Each number is 500 + 40 x the weight over its row's rms, rounded and kept within 0 to 999. Layers, rows and columns count from 0. Numbers have three digits each. The size before them is the row's rms in percent of the matrix's.

# layer 6 MLP down, 224x896, rms 0.397, rows 0-223, columns 784-839
101:495471445513474496420439408449511501506430485522470483484511497502409509397509510523509475466517558479570473466517527561506445532508513504539507554483591519465508493526
099:521576534479509478506561501547503458497466501495523525548533464499528503480493519461550470566513467513429438537499550526497486467474530534503483423438493494573480517517
095:516460564516454455506421428509528536473523473510531519477514439451530554519500490494578516496480528454511465462535474559492385484445483462489468564500439532454479466526
101:424443509558451486454500490579505496588515497496528562443487534399459371532460513514475539471484556458472439450484517540489574512380531453522492514448480482501500502466
101:455427534464481490535498542469517536443496487564510513460454503445578413523576506498457478494518514535454497356486454488479484474452570574558478503460447437435543526450
094:493541456449471458477505524537499511496507466463524511452474564533461497562507446538411566471543548587517483486528484533546523472559494502453440523495438446505572443482
097:558567517519522506542482532524509485536502487469494537477493536462471482523484507517513549469467488505537543477465451492478534524522475538472528515520470550494501533489
097:526492515447525490467506483487499526516456427398518567530525472577562514529457492454462484535485514543444515501519564502435559517494525510492491412479460506483497542502
096:540511502583471483468508451543549520507502513473507470540519445478508487570546533558531433459524503427464508508532492577502483540553491446509459488436519573513511544475
099:463516552514501486444512465516526450470496579458391516482504481548534551509498402501491514475564469516469488468559487522501509468480506491452530434488485513476479514513
104:518422421578412488505489491478542488461465500504545514463510502509388481509382502492516523485507473523534487503447524487541467483492492550490584496551531414526489466517
098:490563427482489551459529578510462405499591571510512444420509467490501512523509494505433469473505520572498513520490544515535565487507524430546466460488572524506442507477
097:462484522603517472510577455560513504500516550502484456436456571427566469561442462483511501517481480502486549499582540469540545503483481465493529520440585413548576493506
110:525427514482482522467430492545468514525484501541479554500471485480511517484436554472501541543518522489455515459498523488440480548459502546520532531505510574503473416519
098:510463562540482544500510579507481451519538552390438550470508463475544540465474488513464451441475460474546524474561507555462585585556463464468493537528472516523470506401
098:567541462498464496480499445521469470487492531478484471519561550504482465540409550481497476522495494486445463490480586528534545538457532506457473563517557492467514560515
100:515432476518471457579521543528534447478490456480447428448508517520478539569533498507489456493520441549522481482458557587518528534455448467523519464443598552449574435464
101:472478537511472459510457484449468489508423510494487483561487555431558470528473469433537509512500495418533519533497410541569550542449552527487524514511504547480480512490
100:490473516508427489535480519513588528512437441396536490493554530509504529569526463581505510515472471535481422491480574467452480459496549428493477551495435531485451575508
102:501534398559491508496493462551509492444456477482473510455567567518540421583549531406464454540494570470469476496502574475565461497463505494525535483447441453468519511498
121:446535515497460447513466497432511496455500463517561501511529508513482549454512550546523629405519483493468524422449525553483534540501498485467511488480389454548513497557
101:586520516499474533531488502496436519480548563549529452515495499479527505470444513473493530439425537498493544493502497473532458516502470490515518510478519519536470408508
096:393520485490492485555475501490466449445543519455460510555535523524508500546512388456494563487489497538532527549497494443540513535519479518497499467474569472478517536548
098:554454515420500449484535518465456506451512462565480515499543511551477441501500519408505522485605511539536539514455446464547567483500479448502525537494510492478564476453
103:490593489476541497530509524538476440512511571487542469490508507495445526435506484567539472555439443466525555461560442509403465483458496537452466551483511506524516520463
095:417506516503483510535565472491478500506382515581495504517496516530514454475550535475515496461466569498560516496542499485531473482534530428491486532429561596407509484533
099:541462520528551577554417461495455527536492522551465536516457483533483528569500468571517536546452550462505464546531496465499478456488412390578444528507500540517493493440
105:482505523496506464509530487471508501492455472538456524508534508505495477548464494603544468487476485495458497468411476463479498433486537532488457441612456507506455466533
096:467533516476489491459522480437416499474534476483516557517514516558512496468524516519522505521454421587512552563480539564507499496448491391536530513483424518517510469539
097:467433612518503448461418508467510497466470533442437490513484586559456450480437467444441521534537483373484477451496548471391466500455495567418528532521472484546499469482
092:545471473521549507450540485547551537505479487499451503519469536534460449468475493518526435434527522517452491518557407494471380442458480490451556464553428532560540532459
101:489592471454556575501539521547499476504446507455492523457488504453505479611483463486452532430526580423465464476419450488500442518462440512567482478491514544518470487488
103:514514447545474540531485509542490546467448561564591571409526531506562531549517466513523472426459522597527455476549409483472465445532530498461463473492452587521496480555
095:536589466469511490494510543536521561457539449610513529495532490567522510511536482516592476519538504533559513521504476592499455507447534522524527447531491534487512429463
098:501480532534527526509556467488460493536520423501459527460408555472496534384548514523497550537445456500481561525519507522496550512478471461533498470565545456530473482476
102:501462514541538486458436492463511482476518472496497460501479485488445502506518535446469502512483536436498523479555550502541544461509469553361526492471530500516467556474
098:514404466441559495479521551521486461508532515437553546477504533461491567547552489477472484519515462491492557521508508502476547436554409484536499449483467526495527483446
101:501565495475443529512487513424444407645459569514460530498481504528519426469536565475475501543516525448493450519528429478446528526511429543495510589519469476474489485511
101:479637584440532426485518528568530530500411461472436459487508484564512510500515505525525514556524479560551441555490528525518520473525468519417475486456503458536465514556
106:532555515465449477531457497423492537495459512541499484470471550474542527511416516429577546518469522476537560502474462508521529508544540498562508540489453446385466459530
102:434518447490517458519499386434495538544504477476494557483490498551544557435466495457530494550533572395510493509479513582498535567503494466460469589447531532544476570489
097:550521511495433486531572492558475458533593508549549437531495533505526455612566495497451443530489531486458553401585470520631532497399537354486462543478554476462489416459
097:486519542516535526502491513549482529444511512430490442570486419395493504474471504524398466491576495533498474534568487465474587524460527566461456494517555545467511471446
097:451422545505489506437456557509545476524546486464446474472609437507536464596472544513496460543494509637503579469504529554450499492553476522479485473551512501567500532523
109:550529477466461500533575502497474481453536550535453459523502569533492516523447485457518480430546459391495504516474495515507464562449494469487431549511493501493499458570
096:492475459503506447560533536463549502454478475412453505486460473500434504504473541486459559539552474507511467423511494500486506458437564553468507486466488487578501521471
099:487484489508537540528531539499448557443517540482470475525527515534538499456526518489511451501491482525490545497496492523482479514448520468613481517505441576519437511501
103:458456499545464579405480528518495508512446523472481380489533392502505522531503497558413560536512507467451500553488501517520526534462479463527564476576473535503491443470
096:501477460525472543499527468462501501481455557561577567495537528492439430446496447515475511493512461557549443520500504554492507478504548455516495465457504529446535506523
099:480452459498528523503481462529457536562522507505465481503507481506554519437409434480464502509541543517505478404462496528518494505550477509497551528559479462492460529522
103:513415510511517476531558492482503486585562571449517417403451427538409464489537520492474517494540464449522530494549501537495453541524451579426501495564638456458486561588
101:517523445497553495473490450542534555535493465460507515513486525572556519578424490546422548554525424519497476418552489521555489492517523537551546492497447521500527517571
099:477476486450431539505464491523527489454460489558514448470517555412483539597517487461492548513491433424555572506498525555570538510513492514564462451533500527461514487515
103:511567545465517485536521496551546443526505509484512513438546462474514424545538493444546542505497535546483495611493485506555442510455526517542507591521499450523492479457
101:425497509430525480437579537575525462452538499460561535461469539486463527559468503529528566531547461544496496485478525531512500559485483467495523500539524510455513562470
097:448412544535619496524506484509482493546457495539591577512479477492449512502464526530432553509453521495519502517427541490522448530531560542487489531568546484463425513520
101:533564458454489466530495477487488489523506570457467478459467470503559522491554501468493407578523485505508490522473483503502555519484508493483498554489530481523453546490
101:544464451643433528455514460478438436484493495458517474499559504463464519583514551515541515491458410519493503546480494519531524518407516515482509545451472435508438521500
099:498511523451501485535466440476560406475454515439491531538476485498535505483483460583501466516447525448467382496466419504490443562515510544401515467448490435534436469525
091:510596443442475493484475553550488480446446430548467537471464569508488505396539490538509515536449501451440453539566522438478487487457524464496500527520523424492525508498
096:518518386501545518516503536482509524456441545505486428470494539530443482517545501489449554428444470494499526500492505433402540531458432501488524491530487502509464517425
102:494481496490509530494516464494508542495501533458482564552526508491449525556507465459502434502479464577495512477432480459475481455570527522493539473532439509588511426554
099:491505527525555536506418599551461528476479468474477488477450482466543534513470520465464493510505526462492503515527488529540576519455500529557540500473468499469496473517
094:453504496442460500424467412472425531438470560544476378543464471525469421484476437502452518553479465490468421524495504478496498562478480552521532535485497464513562449507
101:503572500510542503511506487531540534454492485506506475573505475478487501458470460521457494490495500498522452563497562471465519522455441473500489488511527550533529630508
096:553467498536434509527532542461481559484519486522521491454443554485486469509466514454430516537470477502548533545526442504526453491537475503500459539488554534524431541448
105:482480489515446479494516440602549525520537495521539445511489549524518479457521514530493576531516484477500465525474467540540495483502468518491466509517469529468563430573
098:501491525472506490463519514469451452482503494460459522456434426566478530495511513546495515521470502567504513464522511479552457490499514486473466476485536492450456570513
097:532515524443524484481538512488557507538490486535479503486465438503443456514445535510515524524582452489469511489454559485483539444487532503479564463534497458503509506549
101:490498471532510544458498497480490464516499560460500489537454559562436487370510555468538546532534574478475539430475504534432487557449514490498528430444620521408510473513
103:450506521470530514458549555542501491478507506463516423528444536522480468575479501544499434434469485560558534505487550521539436402462485470519423453459491489531520537511
100:451514517526517504440495519555546535540505540536510510492547444556516489507513474569422482463539472531460485475474491515556448476499530513541527560456466504520528544487
100:523476491463523466506519501537560539516550473439518415499463474508488497437503465516499552549443572506470539497554544529448414461483540488471495465481473538527480480456
098:498564520425409457424593554460445454509545511392459460492493436480453483512511446466551565506529511510474427557488464551584510523455422557494525535473523506515463551453
108:562493484459497530464472567491444523488481468477482551530479476506467497407440543446576493493518513434553463523452485468573548404504549521476445552540402456534487625536
103:540444497468564507502502566508438463454473484523504507447537540538514512369563566477462476533509483498505459444468531481485484516575436509510536493531468462527518500483
101:514569538524468467472502533438522522486541507491422467512487481489524516510536432531479459455481456578527503460520525500505457452496448586554480511514490514495497450598
100:473484548506525546503488502491454494486415493588490528519503575462476456447504502508551559516498489531548431549522505407501447478453520533492552548542477522419467519499
114:504440561439503570467518597503544456462472457475530567535452458538497586539481557512538504552513542622478583480486516515417511442559465548486492483532418503482499450518
098:543471504519499495542492447564533513496509505524552486524535512574529499527525515505522425523501522401595491470476526440430483508433503497468492504484518501529533544456
098:540453548539496444472487461463547505515551535551489462448398503500533489442548498601510465489514478510469502583449515543486484498474456532454541445489515454495563529528
102:486548614513484545568467500505438411501422451568469458554466452469524495472534509478520576479479534496503494520515477510508521529504496501542481503531501494541580478513
103:558499477539470522561485511473497486503509496478486454483610571471503486410532538435577485498535557472568488534504498506454573537452531551466554499470446544487549489472
101:539496509432488505435434454478496533452469464541449469484479491541532519581447494542484496458446528464449492476477510441501497532543492541494548459532502547518476480510
103:511484513527500505508497502563522417574522530556495492507442537553444477469568511486466542454468546400449539541523559546426562495483533480579433577461497527457495511532
094:523491484447544501563493453594505494459475535467494525540536537543499571572459516488478514515538442499461492509479566510493632582652536559482520474516518430495477437479
101:468543440475528505498526525457488481467585453483514485506518466482544504503495533468481474512435515477482560519488499597508505493589488610482486462470498554475444482493
099:531551534477524516466474476549512479539523530532494445478509548419483494489547532563452517511485502526461420439535522459536513508565532502509512497509573464534502462523
100:556531553557485518492467470545490498501449437485451528489504537533519474534464579437578592427499514449498500532496532459522444481516499439454473548523501496474516451478
099:527480458474517531570467442508479521466484536485512547542486539517493528486518613541463507537549465487420496564467515534470490546475418548610492420476486515526464469531
100:523557518416437435566497470587445469443464471429469471502461526515479503510498449458416470482498584486489539455487545505519501587446528531528507478466534523461499485517
101:493456480513469440448488577512509500537465463461500491514460501477518521420591483539580503452497507462475517455458510488485510542508497527599478476488531571451474465514
103:460441525500520532539528509507590497534480513556468512501533552558489475407372491528459469514545503607549545509508494479544474532493475508522445464489575495600475540457
100:599415504519498507486500508501486480499533559490523540503500503458488529406558570539499507479521499462496507516515373443514497550548524510445467513500506559486615420486
100:514583503520536510519482490518529484500533511586451516520561519517536465444475503498521507492502505481536497471546507451455435527497431554528483495504481551468528515494
102:431524456430510402460512523534431519494414497543512592456450367539508490554517581532569481459518497571575430509513522478566474526524464442459535567492553530457537506537
095:584476465498538551473495444519525451483395503489518458496479531461505470565552479500528541513585465510498448545520537544506501501480498525476481427512518396515496483516
098:503520459450581491548485478478509561478540438484504510553491456482549449534537440537476523457488462498521534502555463524477598487550521511430452515499481526481488529528
102:502519509491564516461495473484506575532482486511491516464543505543496525474495536512523522513526493457551513448504400371479471451510518495576509501502497550529476477533
097:551571480564528483511505417513496588607503559552500518524503502524467552489549523492512523524471491571454514538533453573511483511513531490433490498496473534525481486516
100:488530455541501515535469528478535546484454477557455542501482557488494520525558521488495474534465461423492482496545461421532563465482524516494495423520506527454515477528
102:543423535542469528507513491492407446448486508452455606509499556512525491440509466415513460481499529534487479488530576520499602454488505451522541455470430524475447520519
101:497486483501466554417505440443421552488437492478511470484489502485420515487492510481508477470539539512536481561464497458452466502462502502468464523504500453552543487491
095:496527446478450457480522473541514570484536544539471501524514487478437438533493437402534546531604507498500493433586441473485500504553483588580453489451442477544440512462
096:509473565504555502530475517460503449549483480498512551491483548461505465575519549504440478502486446448532527558522509473440549519438539557447497521584535484440519521459
095:472515468558515501467560424501531497495496437504495517494552488568467412563513395446572513427504558485509454480494405484521430502549458450533532528559492577521484520537
100:473464531433552490504501538502482497544477452537541437437480523477478519370505449520571487492524467499526464454518520487521549502579523437509484547510528479454518497477
102:548524487480450503527428511476453568525431479513546478501480467480564403556498449530491472472477459462501506511521475497489521464568504510489516492445553486511501522461
100:524483536457547461568511525509543497532478523453524477578550586464425560521440487511461436485514561514533499521429555500538561515601458458516542527514444524480438534482
099:441531514494498511507450508573513526606468492510476491434512480511441511490494520552506516481538561473513526520548490498485476537504499445476499490528427489490494436505
098:512543497470518512544495516524456466561510469554522476553589410488508437394468522544480563553534496472544567582441506424553458504448517449582526577485520526478431558493
101:511485470425501507496542508513504425562477526468513555492503544455602503538642403519566525534430470465507467516457475460542544484525455411468522510493497513558523539494
097:503507434585506465480497554509471519481515553585479505532439513477493511517569511492536469522501542495543504620519523522531519492540508513433525520488530515452505460574
105:546564572510521504477451525449542490468470513465527477502575568475435480554390474529462521561534426539506556525522512487497495517588471523420423502449516476503477518499
102:424427518482542462475477446544479519574562511493437488474518394521507515492501550523502485476463534481501517468491541508472516504525513481493412528527451471461558545517
101:494496531474569456508502505443505490533526463535582432450402502470460519444530479473499521416454438503497509542548470396451482467473488466484487467486560552493575476516
099:532526484532438497507539519485477501535518499549484477475509502560501550470537582473469504571553524539494453391514510496444429514537532446405483484481502529517563551468
100:490488515433525506466530480462479519453432477478501533437491448484558434513449514504477439503540499494458457459506417454439558477465540521548493489515491471536525538509
098:565498463513503530468472495524529465478486492557513525494511544441534492463573521502509508546409481497535560414534496478435501526542455492541447518491556582521498531541
104:470593504514500542412489554531487536460510465552476555510419442473526499468419509520526387598462511475508475489539471490544461472489580441556519468554481476395496522573
096:458520512456520499498512530435619540466498487487595492444482439523562526521566438581542505477463542508479545522549462437514474475525438500500455440573474482565517487456
104:537517507503439452438484483491505505462501486521471474467502555529523509449518484378502510543498425486526446532468398518475470555538496495554423509509473560494492490448
102:462521544489490534470536521511453496511453473503531519554514507470455537545381450498439451488567580460529533529508534514465448448507563527479512510509462526517471503485
100:490490479486505504483466507460559523513454481550540535484509489554524410539505571558524461454476418524451505488493529482483484499552491529477527516506499513494482483395
099:535514454606474501454536529467549497539514558519446464478544492505476560537526506542512549505476467508521523519487511553516526533559420571547490541591533432441616550481
098:458498459514512469466491478432467561542497510501472476504486481442437499483481431452439478469604533472522532515461527473432472540510523516523487467472467499539532480538
097:515445545476553542488513472441454487517505525483571477485530549546491565534524546447435540470459529493462463518466492450529428464547454531539471475442463519528513563489
098:448538501546472506529442493442424536502548549562519550566483530459401526484492534450517548504477548533500521483479547516506515528487497540535490508519463561440543531542
100:503505484541514454468546506549468477436527492496498535483447489495588471479600477538541545464497476488570477533522517479521506545478491548557518506462538501533501526511
103:530561389499457577459504494528480562542486497477500528483517441486507548492477499521561495497528518543502464470495516487520471388504477473447527480521456480559538535462
098:542425496460496521540488456548457472464509458500479510454472509522493564555531479559467569505520474529538466561439551445512447451458541468455514508487393492523549420534
100:413471465489533486418492519475477547437523445541470488526467532525518496543561501440466476527498468519521522512513505477510529466458507554457581469514485457522525546493
093:464447521521522550460548454500591511561457495570507497494544542378483508481458505538427497530490468534423502529479499487423479494556478491521466539491519471435449470573
098:505449517506511505461439535512455548472546525491532538504534511508508505478469487443535459523515505496474530536514518551473391487559556480405486504419426486571458523403
098:514499569498496503432542520452445525518477563512561410419444537446481573559516482519554494401539503571532469449458486544505513450483429462476559471524515457521486498428
096:477491492497542508521414524389549492557526482461530535550524484545539525531598549521511540490496496517392522462447491520459547520523526535570512538454499454479542510508
095:477504511433483548496515508525454467512478485486428438499500528428526507419513522513463469464484426443481478525561509503460500563503479510466512484489560521464516536500
102:392546550529538520532506440574549538474491519530504508534555484477470483465461482456449482498576508524461494593442526485488542488511506481385537516530450476509466510440
098:479496497562523493478488505479470524510597534460486468582523567520467578479445514474530514472498469479554601521537485476473555490526526528522503552506525521479498495478
103:415500514482459388518550537435493483515466515455514472552474487472506551588546513495403535489569463408536508474428526540468436522531532555530536405494518481451533518404
103:577545522522544429489492513498461472511472513460507411501439487467525502509561486490508535542512475546495601517490498606502486486526468533529489466519379444497478513511
095:441520497500451442522511451471527437459479459525478568482500546502441445482502520517466528504475475461528529505499535516480517500493469517573579508491514545438478402557
098:470518527509483462512515494505497514537437485432546498521585463549474486396517464449520540563482564506474590459525462631549506505489489466448488477491412511510503467493
099:400482501495433531545504490500476510520510460500516497501512558525487557503494501513482472505595438462442541519602546556535457487446486442500471569520510527494504504456
102:532535490521517491498507524478435477572591496503504545522498461520452434462573502499500544514536535492486538480580497410500486461526590505521534545520510497465534459512
095:549467467543556584471519538483553480475532471521530521487525476579468463511509471500533455487432485467541520489513508474582450470545499512489500548530513503540462525480
099:466437551480467505524544467523493580493561537577516492514534486485454500436504492570576598525477487494441435525489513580514485491427436505561526517562537515563501532509
095:511513473534435523527485498576527479507448500410520534532500506502450576456489526502491481445494520473536470524520489436432486435524498450517423522488490503573478512548
098:525449491443561544522488480498525515556518540401502624522478510461530459512504473476514482460434501522534496502540482453529493529430469518523403464425482511468516428451
098:463548507436514493539577554514572403552475555486460449581483507541581461486476509586472507458542519512450532506522513445514526448525519483449421554485498536493468484467
100:523471530489483468501501488447557515510521555516506449528545474535562513433511492522514504528467496499520488491491503474490467403529518480462524478420555513513477498471
102:537573525491465447555523578568548499435441501552495428476485448536515490494510501457485438485523446516476471560493499536541480501514466457524532488535490486488476484521
094:395391476523537432529530492499504515458585538490464497570461507409509479528551466495468433512460466445554469516509453527510547514508463514530474464500394517400514551462
099:461507545491530527503503542465565478489518561487498476572460510476559481591483487519478588500504476474471520548526461527488466507457417471496556506539534501488474484468
095:496481495550469504532537576521490462526545452557565534536539479505539434501440495532533508482513504461489508419520581448479536437561499517577491497489485468498513549605
102:518488497517521513544446460526466437461526485510428436574521489483456512493479543453583560478488583485517517484478476517437535551470566502514483487499550531523531565519
100:425374504536559471498538445464530481452506484476522519455510509472497446529492491528479550459461532490530555440478495472483417545566534471489501467486542540473501463463
102:552476522480526502456459585489566506500466502511501483469476489488482491540499527462375521420471518531552513467440531461534465481547478411567452456463500553463475451583
099:488541612547492521538570493536478504497500504521473526596409585501564471515499551450522508431524532448486515451545500524502485475465485409496489503508519469500415508482
101:454475598516489529489542466496506506512497506460505500491534472484458613447578459608465544485523457552544586566511439566577508508531479505444471485455550495565530500537
101:472561520458462514469476497518497530479512481457476522487550489496456511501566430537527535557476445526547506470499485422500505451497519506487512536494538538558460534502
093:534485516545493446533475535500506417508447532556541499513508466479461558503519493521497483486476573503445428504440446450548484485496530518496494547509519518459501478498
098:530494519538547484573481492515495496482507479532469543547507557505554524471498507527517507489441498508496565519538534571520512540490520524523473509524489586467484540517
095:429545387523453515548485499483471460499443479462513464501548491504546462530470481507536484503501467489501506607497445489536523469458506520554556535543527531522547511551
098:476479489546460575511466493534455473498512429478515519546524437600496535441470551489469481476480554471441472476558501452503468508509500505522533499465444565487397411492
100:499558470513550504490526472451479493460556486539442579489466498490502491483468491474446497469496444637556442437477573537441443478561491455457521499514506538510556519529
099:507455429513557511519455481507512513450497537511533474487478546519469543520435506480520527512481481545496462542525497471457453556446527476541494546492443501447443453499
096:453569489485509535559543464520553493490600504471472529490421490534516539474528508467538498424519501571511432476413563525521512473523523519515479473546534419537480574541
097:437459533520512524471477514501447538461558543509527401528503450508563479571507486489508424557442510475496511462480467462468541529463502461512524575546612540503494503457
098:525491479470436530452539445446462438522514469437543588516503556451451575463439412468520482474488521469490551514441535503426522522479564523434559437535474480498477538480
101:570556455458508483508463518491543474463463479478547508637556526458460460520461552511491481542500485545522472448505594497549555500485530513444484481545484533541521476577
104:542476456589517511464457539492505474510503501547536488482541470506567564425507492517583496509483557564469463531475458525536447513449565512553440530529561534489436497456
103:482529494486527479530499408450524542486533509538531457458503512450521454465499525498459505523532539502499485431503483453518433551508421515504483490499481474518487526519
100:490477530474524475542496535470540546415521530484518480452502566462474514464459516499502519532470479504514555534465515454450462470524530454495553498454455528489514508472
094:506567514428533489510492531524596477509471489472425515552512559580553492443491487503515503530533475549488462495493473521481486499492574433504466509557547435455511507483
099:508523534489411506556506548512462494498493545501425510510553415489501521533541510477533510541454551576399505545487476518476499526486501532614536552520433521450471510362
098:542500551527517478474456448528549460527442487533531463463511451431491532498491471417597570540563453527533539476525440456504523515576497475521536544497450608480499452495
100:521501585501472459506462499608420467518459470574536544496531477531503463521470520495478426459448471517478469488481496520525553497457539491503495522512442442572519483496
097:423521490517536478501520445533535498525491485533410490463526531561477563450467484462576536506474522439519473504460479505495511499492489518537525473463509439477526454566
101:554488489522493514543572409482535506526568525502518495470552479474498468464471601426555475485526549538521464528483538517530437529557452519495494461471585524531527593528
095:452457506508488508517511555521474579487485414536509507515540540500492539527449509494469427511538550518542469545489480533525535551483454470591495514520503484595476435406
097:567475478441465452414492518437526476499484496400435626502500521469483475456534464480531456499456492484543573567440523441494558455528498435464564457487501565510460498525
100:480480468513536494449514581537443483509512533539468479540535496550501464518507485503543483535470466455469494532485542534464500469464477554472448470516481506451529445487
101:504452483523465474497461520447484460504532443452465505506472505480495524520512469504505442435484520494461476529504634548485488470478450421550512515516450526542533441521
099:469470510501478421466500570548549508475462500429575450459504521506499513485529443514462514607461513466456507528560438552501490529551464512526467517473542450565509510485
102:537520537583522490434571460464470517532523524606498488545407435545508516482443473479499461528425459478496509406517481536527499526513522494544462483469512464513460540451
102:475500453457530433541507468469554534497548483503467549461529485493519546435443492483517528492490401484468433492521525449510494506455464433489531558462515429494497512512
102:531431435459450529577522403510487515516511487534522466538460501516504466485460530519510451533528484554467510396542441511506506444501462458387469473529530455485511510539
104:528528439521468543468504545539497530581525503477501468437462438541536460494456518554525533489558482581479560473510481478588458477457542573496518491491498438579579588414
099:482541469527470458536513523516482546562478432496546515493458545528562579497503521486451489495509509599491503504498515548511499528482477528517537424490438441487525562543
099:556498527510482477521486543467504512509561474478460477432510417488490487398485523573494545461447490503510476583471548414591479534608494481454558515471481526482516442456
096:532508514462499542444483424425533445460504475553511507387471470451496381559614521508475525489497410428483469429473409536541505498613516450468434507527440522556534479507
097:493531513502528458520547477519476542501531518573527560550554619521517505568478494517524584509467425431517530497534516538613524575544499446558496467520599467471557505508
095:451489505525492535497535523466535533553528457477460590515464578517470494584440541498554518578538476513434533443519502478518508469512557518501512457499561517499513520486
096:556463557462490452570482456490507505524452519522550455553476504487496491524495506519529466480498500396535502520583479509514511482505495573541513526545425447460510531517
098:513483430516463495489438537440502474428529534504522553527460457500552385482490524462560448513499491510531458509507452549444527498491500519483508443442461395527475500442
100:529477493505528521467535466527490515521510456461491429436532543522495466532483505443569490498515516534488457427505511526437444441517538512522541462507574440515499389501
102:480560461497450551518530483467502539488490440516506529515522457504449506597478506535545503488506499464444480566467517438541541484588526505481534502545490505490499484492
099:507492514505512473490488454520557581530517509545572518551458548524461498491505453536470523515562451543514535443397562523493493495446493498479534500463484557427556423510
097:565516441466452486513598456429449505544590450465538509493567482470479502566552441442516473504502548498471539494510540546534519435449552492452575509507496400548434481510
101:500449383522489497519453554478499502545474453427497486504493587452490518548495472502492459426523570514512511459483384426485544488442511520502562565500529512540429492578
097:476529394509580561533497509464458515492448539522581427538504422506504514503519490497560488500467523393552454513486459564507484493451527476483482473537492501484506560545
103:535329505485496533495509519560466461450614509545543501575455467476509525498532472458446467544494550540490534498505547493455547481432479494512482478493515460495505490384
092:513496538473507526485466576518529470484517553473464513495504515498474533515565532447392527485483514638530489504519506490487473476523509550532522439551504483517469511537
097:520493474404542471508471534535530483485557522503544531549508477469552422545493475544436540491496493514525538428537487540455537506501455514418522525502493489484525485552
095:481440492477569394447525533536506476498415498568476509475438511472478529583489511521469464557550538480458492449544511508422474468471544498531495555508450412518523490436
103:605473425525572522491543547514487569567469469522515545481437530469492444461486512448467473479465534507439492522495468437503513575554503492543525493421502452502472539509
109:574561511495399541559524536444531459538584435415466547483567505505544463464492517517510452477485561529499485470509443539454506465464562445522444433498446556542450506451
103:459523500498452501517467515510470415503546525521551461490455469461498539489576468501424482493572459449458515537480543494555556504534522560520549561459546423576445483503
102:514571502466413496583527430511431475538514481573546510519474511454565549488451518500579567530457452560494544476503463501467525539502462479455490498514524417483495497552
099:517456526579494459529509510474508546556540501507495437497534504516465514450521511558475439443449536497543527487480542431465463520528497473524458480512527402505534500459
104:487446500436550459483418545494548468482569543525507570522442513456552433510486427480429416470434499582506517506451430546508537541530505538441480462504448523502515504492
098:458484514524471508537543518488524571439508486472503483547482470511455545464517488593571524543403489479459440522536489460525535464494500446502499460462550431511485493541
098:540490481550464524445447539461501517451502496482549510463467494491494549477529504498502464553483539555477576547534607475476446446460518475466510516526527548586549542507
102:596505499478497440571475535504482510427522513420482456519474440420482481483490465541481444490492475487579460484474470429485592464438461510524458450488506478487448510568
101:514525462523493532541511501487476562500497509477533445442524460522524486426475537460490457543508462479537483509480428455547520513519557455525501497482631442473490439504
099:413534508522575488525534472478463511502583534451501472497533457542477522395458440507489386411528514499467484511553467565519479443467491479528526477497491467507492500483
098:502467491507462458501458539438503552450507524487486475491509483555551412541490593538471517537483501435474500468500522516522527471484470460484417480480502504442465478510
096:473520506487536576517461475518544474533460530489420453402520444523516540516505576494424479464556552476452465495489550512446500566474493576428462514587518511486447511483
158:450481484512472519518462419507475494527571547515420444477529454531552542505446502452512482550542522406535455492462495444437524513526487464480437452480530529424566488469
104:500517534548514486492484578492512426446496523456496590542518481490497509609501505529461543476512525508531509545431525514523545460560525464502456506508548476521505461505
100:501481556554527546514491503470492521536539411470539520484542427453513476484547475462547429452552541474461483515501468534467470494389590544447530540480546428471554473476
103:447527519503454498532489413463528518531502504467517530495505429512559531511470471537502463526535561508522487565487552495472392567508460506466556522502487609445572486529
100:582575544514490605502458525451536533463459480490496448486507485478461538470523556567483451493463516480554452516580452462547487525541498554504538469545544514521534522523